Weights of a small transformer language model: MLP 832 GeGLU.
Each number is 500 + 40 x the weight over the matrix's rms, rounded and kept within 0 to 999. Layers, rows and columns count from 0. Numbers have three digits each.

# gate: layer 11 MLP gate, 832x320, rms 0.171, rows 737-831, columns 32-63
# up: layer 11 MLP up, 832x320, rms 0.181, rows 737-831, columns 32-63
# down: layer 11 MLP down (transposed), 832x320, rms 0.217, rows 737-831, columns 32-63
gate737:449536477510501421504492508477485569484501501450525468476462485468503532587498485457523546509455
up737:504508454460463452612513537487410489567497470497467435478441436489442421508481522524524468473455
down737:515481583483506557449514525558470499420496517505500522530573553505504461505470506452506478533484
gate738:488485547540552555483541489505461530484501502538475410568520531472428543504468454489513488579448
up738:444444464501421517473562476557541508530495486467523540490462483516546501479523541562454479462519
down738:569517457585491483556519424507533480443463522477543534479465528447465540515533496449500401431488
gate739:497478575456512491518471506487457457542452494509558434536581444462481474466465511538589527473453
up739:450520528481434479474464486530509526492493535539491486511487541517513510479436496525482488545476
down739:536508540518531537493506623469577447512499507551516513562525423476476461539538527448517469499576
gate740:427453426517477475440487543482534546497489490563505455537518494601466461486556544528507464425530
up740:413454474581525489455448545556482444510531455522505444515516506489477486499519551542542521554505
down740:504593553553467495511508560519517539519450492495505509545523500473449498504574497509483554507552
gate741:479558482489408501494429506472448470464410464527539532530424503528556538542505480510529493546471
up741:492497456561548552477410468494554465460466526526529531472491490494540537455532510418476525452493
down741:503504507503529513503527533506547522551475535499478505567490525473452505494506409505549519497528
gate742:521509511488518498533504526510483462511516533569531522463475555485519494517515523543484573545440
up742:498557544560496506581416498494492530527512448469474518482483458459457534528519522462577567482390
down742:470510500508520451488476550430474470439479476483493461532493528446504521470449479445501524491563
gate743:496522471497493475487542498511463521552591467456575502493474433555595508501483487571504532539502
up743:477478470543535570488479507509581461497548506522403529532478545525497531512531532482528433465539
down743:523505562497498464553498446475391505460486479495521538510487541543525454575503479516423511549498
gate744:530425480523534528444401540567431553429516471501526483430494506559528434408452505531528440487503
up744:408522532550513477436533511476486481552417535446497469507428524540435414479545450529509533512417
down744:532480449427548465553535547487560555492484548515514470448468430497478520392511548498451467503545
gate745:540500549491511475472540551487495485390531486542519433469455540542494460448499485527517477529522
up745:554431493526516462488454494485558448475507523432432500460537471447481524542484574452501476477487
down745:520545482522471544521421461553556480438492533550518523498462494500556400561550573504535489494525
gate746:487476453489473490514519494591462519470541461552523488507420415523585473432524469488542488526428
up746:495489503511393547374451412570483472463469512474443468563535451544464562438497490547531438455530
down746:475410560531538508595564463524437516504476480458430460468484590471494530567495513491499528550434
gate747:526479489503534509440478497443458540499476520465490444441537460524552497489541447429531514480464
up747:473500522559507498486499472496480425555525489535501490568458491463472446448558499519496541519527
down747:485521465460557519534553488471511501404408510528507405476521476439573472485497504498470492433518
gate748:567563511493473571483513527562489504513472480472498487498511407498552462530491518478510480538483
up748:528420420543556407529368544515504467505425478515488470524387551472435530487535512503393499483562
down748:571515433601481491461455499495486514504490423480427507564382500509485511564499621500445542498539
gate749:506505522541570469565537462518426525506529511553581474493489505450492478532464524527428468451491
up749:434476466505534481486545502492500458519500528563471522520464547535520463448527470452511540511479
down749:552532474473524625475496497528546511544536476450513447567515450486493525538438435501523497537511
gate750:453509397404516416481459484464487469549472469517532538549508509539535573481479507570464498554433
up750:488547460365532573493583542528456566504527485570496528480520454439439587485492536428542469510550
down750:521524592501509490512520510526511469517452516435496512533424544388452491539526537478529513487515
gate751:509546496520499509538433470502539547555579456509586499566591459575478504429504478498498484532458
up751:525462503532576481431542448494480475428486559528517487527423541522459522520535474572451463443530
down751:510480420504606564490498461493467491464504565480489483553514504484473466490476449500497483406533
gate752:458463483480488476490497555452514410537593517542438552493461485448470472531384495541530479596515
up752:505504526532491493464508491526408583525524478453548578430487498456460462477460542508526503565480
down752:527520417456472518545529481546475549442428470476515537489474497461543566446486493572577533448451
gate753:520474581455528449442496627448561468455460530560489526449510541503472501528471466480471498516601
up753:431401448542472532494461464542508499500490548530557517441514509502461466495448544538505493541543
down753:501555549447414452491498508562464518478485496456471544489467549471483505480532492515473516571491
gate754:570432519471499557540496503572515526447460483451439539480572508527549491431320449486553446485529
up754:465487476567498490499484531598456500523450482508550491516466576507517536555547564432443494482468
down754:461466535442593517475547518428537474477528521464482514423525399456486460492534473535487538462437
gate755:565487535466513476538538505405454666458521494518541562465464537545467470495507490569528525521540
up755:482437454488495430470466516492499439556471436476529531521485487499485474472504523457506535525516
down755:497464533527496461541437539446440502501566423508487513502495466572460511502566488555484441518419
gate756:484448511512515507477533590565503516550449441540552506539559504465548452504505572527578570468486
up756:456430530497503506483486542477476540498567499453480520516478465489477542553524528477474513557493
down756:480531453531488510435505532475550426499509467487530472547448461499442436539469536485571556452449
gate757:470524486497519470504541564539431469554528549478500491443452496442474491485498487475549578499528
up757:474523370506450534492473418499543547511484476477486400457545539561506557552450502482491521506462
down757:534439529488528480453549547532513480506530433497492500560553463487489579511484544487534439566493
gate758:478529569513471508544458524555490495575490522505526525519481514464499425469440499540500465476453
up758:498548464521490514462505460504531532568471462536443559525537540483426533466471470487563492511501
down758:459460454381420455523455447511492416513420476512546465529526494524472536471551525499523505525504
gate759:487521501504534524492545453525512454490460550483524487504540486505497492507498621511545527499564
up759:419471451453493556482516493485553517457487484516483457484480438474533516575517486525435464515476
down759:459507467498473491467526553495435433567471562560557457511502470476464513460498505536567494506491
gate760:497529501501476578554522469513528374456478545378488471501481471458475437523453460467554508467520
up760:478510481540504521634492498489491485480451558424571513537460521441524502468529547542520532469470
down760:458418498495481561467513511514537526509518490464491572466505407553492578479463497529504529534450
gate761:516435551467477526505429550508592429554515503545473498502530546589626522473466487480479523497525
up761:531509499476561505500436560528523516493525550633570478525481525499512515519483506528530478513493
down761:452496530512528537452528493486486526511562518483541473516547535537537451562499530468508525462523
gate762:510484501495536579495544501550547481498488490455593498500451499514481451503492479465527514525546
up762:452516521492506534471591533506477405511454542457502519507535566535471492498544473529540436578476
down762:508523451482434553504574509505505483438486417497460473514538532539530541469496516428447488483547
gate763:494538529478475527486499488541537491568448443546476480450459542521555404499563521517473546505496
up763:575485479494489478523546536547415451506462531477548480477548492454527568526429432522489548448500
down763:481523512507568463556485518465512503498530489399506511478530475511494538553505555528512453446505
gate764:532441481582497482471547470479525562490498514567544516494491504538460506413510553462492389560498
up764:511565585478478437440513491535536544586528478462462507442476521488525472541498570417495462519479
down764:420459493568532464428496477516420523522525533488483478528519504481481517474547537485532448530519
gate765:450484510573492534557525516547536481523495487458481597531522547512524457397443496463500520535491
up765:484482518447465533509493485473465500481514490523447480573510494498447520465551407510450564489388
down765:469526491494521576559542496508437555457561497504570459519479462527554562549509518502503512457449
gate766:464508497529555468537520482465541523542518540518467515467541495526495446522512493447464553528461
up766:477465576515443439465515528505490455543512445541487524522465478517520502538431466560457494573478
down766:491518471466453469532463428535464435470458469457489483487533500532523512555448513496488505450550
gate767:488521538468542443487476460511488492512443488493531482546481483470460476411475528472438555433491
up767:511454429520508462495395482482461533448510509519495514493561456527494531457502504559490446523496
down767:575459502436519576441458513517459488557501449477517528526492553489473426466451533475560525561515
gate768:496495560574520503509490550550538465540512555456518556474522528487496593541476562483499592501482
up768:490491530474425533448499543480488501471501523522539516537588510520488515464521554486540482525493
down768:507530453529462460529545512489507472490565497506445536477512579470523514558486423539509463500495
gate769:472462474564493454473478506492531507481517508489469519572495485455525474506531516503517523474477
up769:484497520497457419490503534559480517545504438447491512444479527519509533513505519470546529532462
down769:485526463487503493511413419509539463443481486481532468518527497504551518446488458502566429455490
gate770:574455491491466601487464543500414478458473504401484538502540559544504545568444433453545487512534
up770:447509557471497445527522494471510513523467465573488566544418515466375523543481471516503493538533
down770:554538522493542504474497521474516583473534466498525473483433474501511492507474463499474573497512
gate771:481528502470451489532510484528513429572511486518516511562547461547480470561485483549403441504471
up771:479562515571524473509514464492536530576459428463427497481487526535443481499506501567621465583498
down771:550477566511487521561468505589561520448511415548508518507552499497477517471465522520489546543468
gate772:470478468490497483457529508451563520528480544529496503489473487519391472546438470410565438514519
up772:537527468517456496467509546511489456533547469497531528451469525458471514463596605549509511497499
down772:452468489557412568509471466449581456446481556512455497471530451578474527601516482469419471511577
gate773:462596471526464526499451460544455547497521510571506509489553531473522562450468456533453541515564
up773:456448491483544514455510439455516420471436509461519556479394525523494472399507539515523515498446
down773:528463606517531509533491529517470526529509496448536551522543516494483454528501519430505551491481
gate774:563492540456490512499508503453566538471488491499550526487548480471499554422521478545479490498477
up774:475495446499526491497402410505514560383506515559510541523455521453544462537475499529450504476467
down774:508516481529511479597474460453508569510415476527509486517568484587486548487453476501523519504507
gate775:483438499480506574524506438508460499488472494541521467542504540468513488472536455465533535542566
up775:476546450437483497467480585449543482472439502541534493525468434489527459500422496507544458498500
down775:551482497530485508498541452508500473528452509476524520520536430588503550521470435489479553506507
gate776:485528507603381503569506465467497504532516525527539508541505484507536498378531511491521492550520
up776:483521511553493471402529542488489519507576542425498443572514503503477463442489571525472478464546
down776:520535558447446529475580471531488416485507471464493492511501471426400487496428421522477582531491
gate777:547510590452510452430467505555540397481468493452440501560532500498506503453464493418494454492515
up777:443535501457468531481470454494431467514440483453519510553496477477463450422490601544527495465468
down777:428426556482462492502401450496485584491558607467439572560515541468521475513542467462534583519472
gate778:552455516454513490549557569465530512453430527477545483482435533475465500494497436527539540512528
up778:503513528515574511502543555501461538490494487503469445462555434472540483491497420503529502526510
down778:460494539451383482487476455563465474538545521550528524529433509536448534493516563479495493448440
gate779:508454536573481552552565573495471525480494538457476509457514486525449569504478533467458545432489
up779:545451473482494536491573460511512458516507521547536508470485501512493502504479399472519501582503
down779:478457516436512511489469427486486513399537484480479461478449468485528450467478572482486479568451
gate780:491502514530469483497480429456470569499502477452473537494519516509520482516559535524515471448515
up780:487517420480446464581570458486474468461525555467511512502497506481522513429578520481461415496506
down780:533581586485540527461487497466429477524432486517526532460443512517492470491558494454460599572512
gate781:554550451518476480522485524508576503520421549481508469463440433461515445498609535500545467477467
up781:565564526432439480478469493452486531520467510473525525543480512464492463512528509521505453466556
down781:450472545511567469464427477498490449465542464530470499488565452465469532514548484547545467517548
gate782:485505505518465534430453533585508495470519518470441535478519487514501516475533445565485416526557
up782:544407523477466523517503474534473487472439487513515479497520492516595556474481492553504438515555
down782:482488524531538523533477471526554542481567550518532487526467467536498532579518534457507527535516
gate783:551520537497603493515445509527510514498471496499482376469495467436446530479456507479480474541537
up783:511466434477456556474520477578488505506508509505525532438381500498569476565566514496463525549507
down783:542541568418588532446497472559526530481457512500452507507582579526518545473467536507533505581489
gate784:443498529561526447495430505457470479524513492395454461521520496553474581465585507579450486510531
up784:569491424490506513556481496486507472471461466519479462513504559503483509566462475444477528493483
down784:552592500429555567514492480518529512490516474501474479465440440540425518507449549495608500505447
gate785:564505514543472508511559483477530479510549465494505560455524579455508523489445541568587504500450
up785:484493493482571492518391493541432463483454453589441436504485473475532504542553456442516455436494
down785:516454485512506473504518525503547498556507505467536483578512572555456506530522541500416507492506
gate786:474489547507539408503495509518472485414495572533457519485446507508489549536531492478490418431466
up786:500478541499573499482532465527509510481475536508478493500478565440523532521510495519489488513465
down786:476495475527470479556522565536546513491426550530522538460461513508410535513500468482506510423556
gate787:458562450543561438538557526520459505529497530442445498471579572414517440491533498482474539504408
up787:518488523468532428518405517461528544522480535517521514501494578540501453558484532427516603520475
down787:533525506512490524406485551488439384509526555539489494539499487441491429476456472579538441596472
gate788:474583424526595489500530555575474574525518453520469512515472525552506551464504493532544416519563
up788:539545466533534492509473466542487449499550496516585575427436470456561499511518502448540543439475
down788:509583449431514507510532450489507560529510475441468458535453499524450510501520550471509534553472
gate789:535507501526502480490529523487491463405466512489485551529518503565472474504509448546500480522480
up789:450567518445554450473557545450495508570497482521534464491589454564562448453554533561455449473502
down789:544423489567510484587555492476523472466476485510559452502436484505476483421507518507497468507480
gate790:444455615551466476465542477512500524530460484486452496489493503550430485511455586485423529495519
up790:476488526471490505485479514443492501517459519496437469471588526558493419460464453486498494434522
down790:584547437524527531431574537560497505504473501541484486551559508487584529532545526483530530528484
gate791:529525497553541466485543499541495510544547432432518544518499457541494571465507548469479489508493
up791:497445479553494460495443563508508523499452487535504558505517493554487525527422436509521538506456
down791:522469475549446542485529508455561504540497421459478513499501568491460425447537553497553510444536
gate792:546519466568596544513433481480539493523514511570458486528508491449481444471510514505476487480475
up792:478490523492487478562483477476505526515490523531514481562532508571557518479508516574437579519474
down792:495519487519486464515438497558543515501519488438544483458536545485446451483522502484482518497557
gate793:538583609502452481481447523508488475429495527519474578481497496483517483501433494474469446472470
up793:559506571446499568477522464507485456513458508494466499529498520486479509526443521471486493537495
down793:524494542505496547531433569473470490482456541542476493453488414470502547521575497507481523538557
gate794:479494418465503471498563497498519560432472524440573510501427496473494474542486451467437527515430
up794:519476595530489512477473545530521531542508436550443449514525481483500422454522512522526439500612
down794:507481465515487479481573519463494443481473532497458488482516468450560484519512509523475485505516
gate795:475485557597544587531565548476554489487511528516498490594485500602530537544480495560562565530494
up795:483539453533475527520491510548530519499524437445488463606475482521521513479484491519524505486429
down795:465485550446555493429398527485470463456390508575483530461486485507481467478488510504520569450471
gate796:527510485518541536486548478556490529472460525535440454439559553496501551506474412537540455483491
up796:518484546466445478487504498522482500517423511512484417518525548521491538536496534473537502514462
down796:397512497517531540491366493479552506490505515534504510501468437510507512495492509462491488489463
gate797:547502501506517495570505479509490418538568539586555489539460512509459496507512522493489443536501
up797:473541526509556529447506489505478497494476479512531505576545534497542516457449503512495513549511
down797:485481479443474511499441524459515485541496459472499482469445545517438498443534542463542470498492
gate798:519454497481518521596494493569529521548443526497514495496539503476527500522481562478503472482431
up798:523473554454513512571603501487575546555454492494493467575553452513462538549539595505577583454513
down798:408483461532532556432489517433494393489514427539564499457464507449518535448502469573465499548503
gate799:477498446536492499506485578462508477522516572469500522457493536485490460579489503490468481540512
up799:485494511465427564488504537486539432520531500571434547562439510515540459532411624481520472450523
down799:469564448425480442493477546481467545468484476532550516545482499559479494480526524592504507538437
gate800:572436463520499543514500429573499519482465557489586496545561482528487522499536505520501400521449
up800:497448432575566562496495515522466528524501516510472444532472479527478503458490480496518464573517
down800:485521499484447420485535592463530438471525478496465540445433504524469485508409490515535553485515
gate801:485467454494515487494522534482534457502521499512411556451488508531534569461572449453524505457591
up801:478495507517535529516466534498488574475471536497462549482528489472497478498516464506512523457469
down801:497500526438491510513467477475542489498442502510560488563506527545482454464525487551507476466428
gate802:557455538586454463443538474535517497457463490601531460475435592567535476432541508623476431464497
up802:475456492434547526499465514464462481480521530503529405552564540518417535507459523501520453498527
down802:525517515506559488499446478488468492518456500480491574499533597496505501521549500497546407438487
gate803:443548567507505497499457493515471563539567575463479470447476482522531539495501496514481530496589
up803:489476500450548512556466472517463498510453463445491521615434547492471463469469520466461477514480
down803:435489473475473439498450476465471493458480566500485581474599500440525502477491510509499544514536
gate804:467471532494480590553570533503504503487549451465556484514523529496544508497433413532451450504511
up804:493485489466479491494589474486517521447502526503514454483517483458452531513482482582484506560449
down804:450489456541531511508483530492549547505575449468510515527551475501514515457454527484463483597511
gate805:538500453594478558543468511448428503417518523445496445505509489424511527526543521528546523463451
up805:445509571490575449542510501591510519590569508515428536474455481446519489535405484540514462477479
down805:464582510482517546459527533477529457524506469473501551470484536512511421475518524450511536462455
gate806:523413525498499508479530476452490568552558524544477524540473473574489492522502482508513507555507
up806:475506505480533494486473456503544466438421495514463537486455574547553567502478486487447478413507
down806:509439546524561504468480483523494462534503484429476481468536387437460479541391514492532409493468
gate807:523514503571417542441527475561498566493475456512548530512518513506411537489562511383538496531465
up807:502468469465532473479466508573555567509420553464495431481502466495503478493472553467388475461539
down807:453464545544508487463488466553464512417551526599568523504511555568507470543499499450489459549512
gate808:514491472473464490444498534501526495441464497461527519495514485554455465459483462516547388484460
up808:510509426472480429473472548549515522572440525417507528517522479594455493524464548544387467474458
down808:433401506541555477610471446493530511566495500514464493525420517463479500484506512499528576478589
gate809:437508470501498480474522476496534518522539527515535440468468499546470536469515544464504454503468
up809:444536514499496493508462490543507491457540517457433559424497500545450468509534536503421517529452
down809:467531509456577446465485473523552552501494519499500465405565535469503517516554518468499506479517
gate810:517507521545521527461407570511569509577539518510543487444458475486479542475549526528529433506501
up810:500595502519491488470457563501513499508522472563512472450467525397505536555532532538547458507513
down810:556453547501456496482537560413495546550443499502516477523547538527447497516468536445466494526567
gate811:475511526512449506502542522498450559463505479549521476472522492449562524524550541494530511549496
up811:492491504602446545488526442493496505522459451517463503476455500484588473513507539472561443455520
down811:439490556390551429548445500542518502497484481465540525542493523512484479525509461429437542545526
gate812:410529487488493437471492503517536502490474491509466433518480485418521487498512507501454447508482
up812:431483482536539538467524472455486517463548445533512532418505470559492459557472445463513434437478
down812:542541518521440505414463442484482531517546480544458532464453480508612538480500533447450488570511
gate813:483492411517525444529551510540416547476437582503578595502463441431530533580410479529419547477474
up813:511486547447512438519486506443505498481475499462442502494583514541450507547437521479512517490484
down813:591517528493551456467478548499469496497515509486481489469463453462516490529552473490484540454526
gate814:512583524536560511498502472535509545483537536422537482454558504468531520446548504485484526510509
up814:517541487443553519562513400506562485461434577493589520512550540559462505461517522584585534520507
down814:473518525488487541532488417484488500484470500444471482522490459467506479460453475408495527506429
gate815:458519505517434566531494392494497535493537549558496516480507517494472538487520450595553466506501
up815:575555424489449591503445548557488503512480468486504449465475544468512439511553446555461530534478
down815:468481517453567508498480475492518521492527477437485575530474440512423483548463504432547512621468
gate816:465494489505469409574430497471491461495482485514551505555522488458491436492478531472502495483447
up816:498456508514548459477447509589488454542541504476490556484510457470511478524448504484506441530540
down816:524536471504464479531482503499468496506481502450515458454573559493536432522433473462521542444466
gate817:552482455507488444496531435496457495576486523480523458568573543574460455500469471555495423476532
up817:422514522468475565457489558485552495430527496495592484548528560444494529459479467436509489463511
down817:474539497481479488557516466453470559505515480505433473571512492546485517422482494491489479508478
gate818:513483527446488508509478497530512468601472484515453506432460630603471501440551533514512491628479
up818:490418483542528461516527436521447473458560439469481394523540516480537553539594502454494527518531
down818:519579555460512412526553525458556489490402487469512466477498496560518562467449505551544551498522
gate819:484441479549557445531569481500484526544494558522514523474507489480484443457505529511421544511481
up819:542560506490433529529505495501557456481508523442474511480544492472564480507496521615506544488491
down819:518389499517528461484528473534479485545534474497486473446475489439431558473543474493504556531524
gate820:567566497475438488553490523548476460525487510471445472569479506456505498553542549496473519520505
up820:455459536504421489524543515509457499511511526501527477496519584419525427515481467496495509545574
down820:502487462515562514497431517524569410430578477507512591513522387533562511504456507533530504485472
gate821:447472463529525486578509523454466493516589538499548473545552525541516477556491531541498533585474
up821:481520528458541495532494518527547406465454480501497485441466521532412584508494576506517517555451
down821:567507494474507527504466485462486446504527424541460443510530446495522499576523510512435540506475
gate822:493461490439526482461489527527498487513450465477478449448551488464486531504501461484519476461507
up822:478488505585554470464511513555499533546427486553552547477471514528522471555476493462492456473518
down822:488533544474456512505499525494451556510515504460476490532471452498470536511524437498502553425500
gate823:528523439510552510532444487461508505560570492482384521471549484424590514530465477559485484502482
up823:470461512512528494496489486526555452555453470483478483497525520456496487506409493459524590509448
down823:544519496568492545374482497477478449499552503503509512494451542511570503504545497538491496493455
gate824:445511500464530452491465444426535514543468570523461431519534477513498491509466505480471484450530
up824:555472510545563510486449550507451491477573433450464476494532456501453465545528513551536502547489
down824:458445536462566507457558546428511439459471439542576490499517473497512487487529531528480504529501
gate825:515428473455528522519578490505484488476469500445541529500450551441448411562540562528450438513461
up825:534503542532522468506532518534474424509522493468502505471463538498357509404559470430430475616461
down825:531511489478432517547480565473518529484474527589467523472486449498470483535507450557536513575458
gate826:543494442472609411535557528491441481497498492555497510538521489455477448502494549471542483539435
up826:480500437477514539503528492496603443550555507486548475493512543521481517544543492445569527504447
down826:489480489472501588560467477517389520576448463482508528454530492487519514474446527523479490517415
gate827:459485483508451551441598527435540439428548531434491506543549596490507454468526554464484527510516
up827:553497519506503467525538547505583421482485567407428544517523555478444507462567473506556490459421
down827:497430527542496478542553486592504446512548548470429564514480548502480527475508428455511497546504
gate828:503518536485531501479495495499514460461424515521534481516509514485455519452468544483478491550542
up828:536471486451526590468440554507521531547535522440505486489548492497490452524492498512539481425517
down828:502471544535554491518408449449501494553580457493488443495515555445454507478491451501470534545572
gate829:419475474529484473447537484447498528534464464465519454465604508554504499501515511523567489515514
up829:466492516458466502477488582505499476486499452511462511446452486508491433423492403500457462482566
down829:486473461498531521530505510509466466583489509531544560419502443517505605596526519470471524437495
gate830:557512524503524450483518511495449526397565496451514532533578495507423569505516506537576471551495
up830:586522520482536505548512530432527516406489495599491551518443476526468534454523542493531466493497
down830:509473478529510542569506492466417497423515475585531552472568474504483524411547473550512510442505
gate831:531589547497545530530456529538497510517499563449461496472465470547469496471487491541483509503518
up831:470535502489528437478473463502507481439506524558496497554514525564462547593436514465521543523520
down831:468551493534508546473539468539528540536481464546515525505517450429503484483492470486539505392528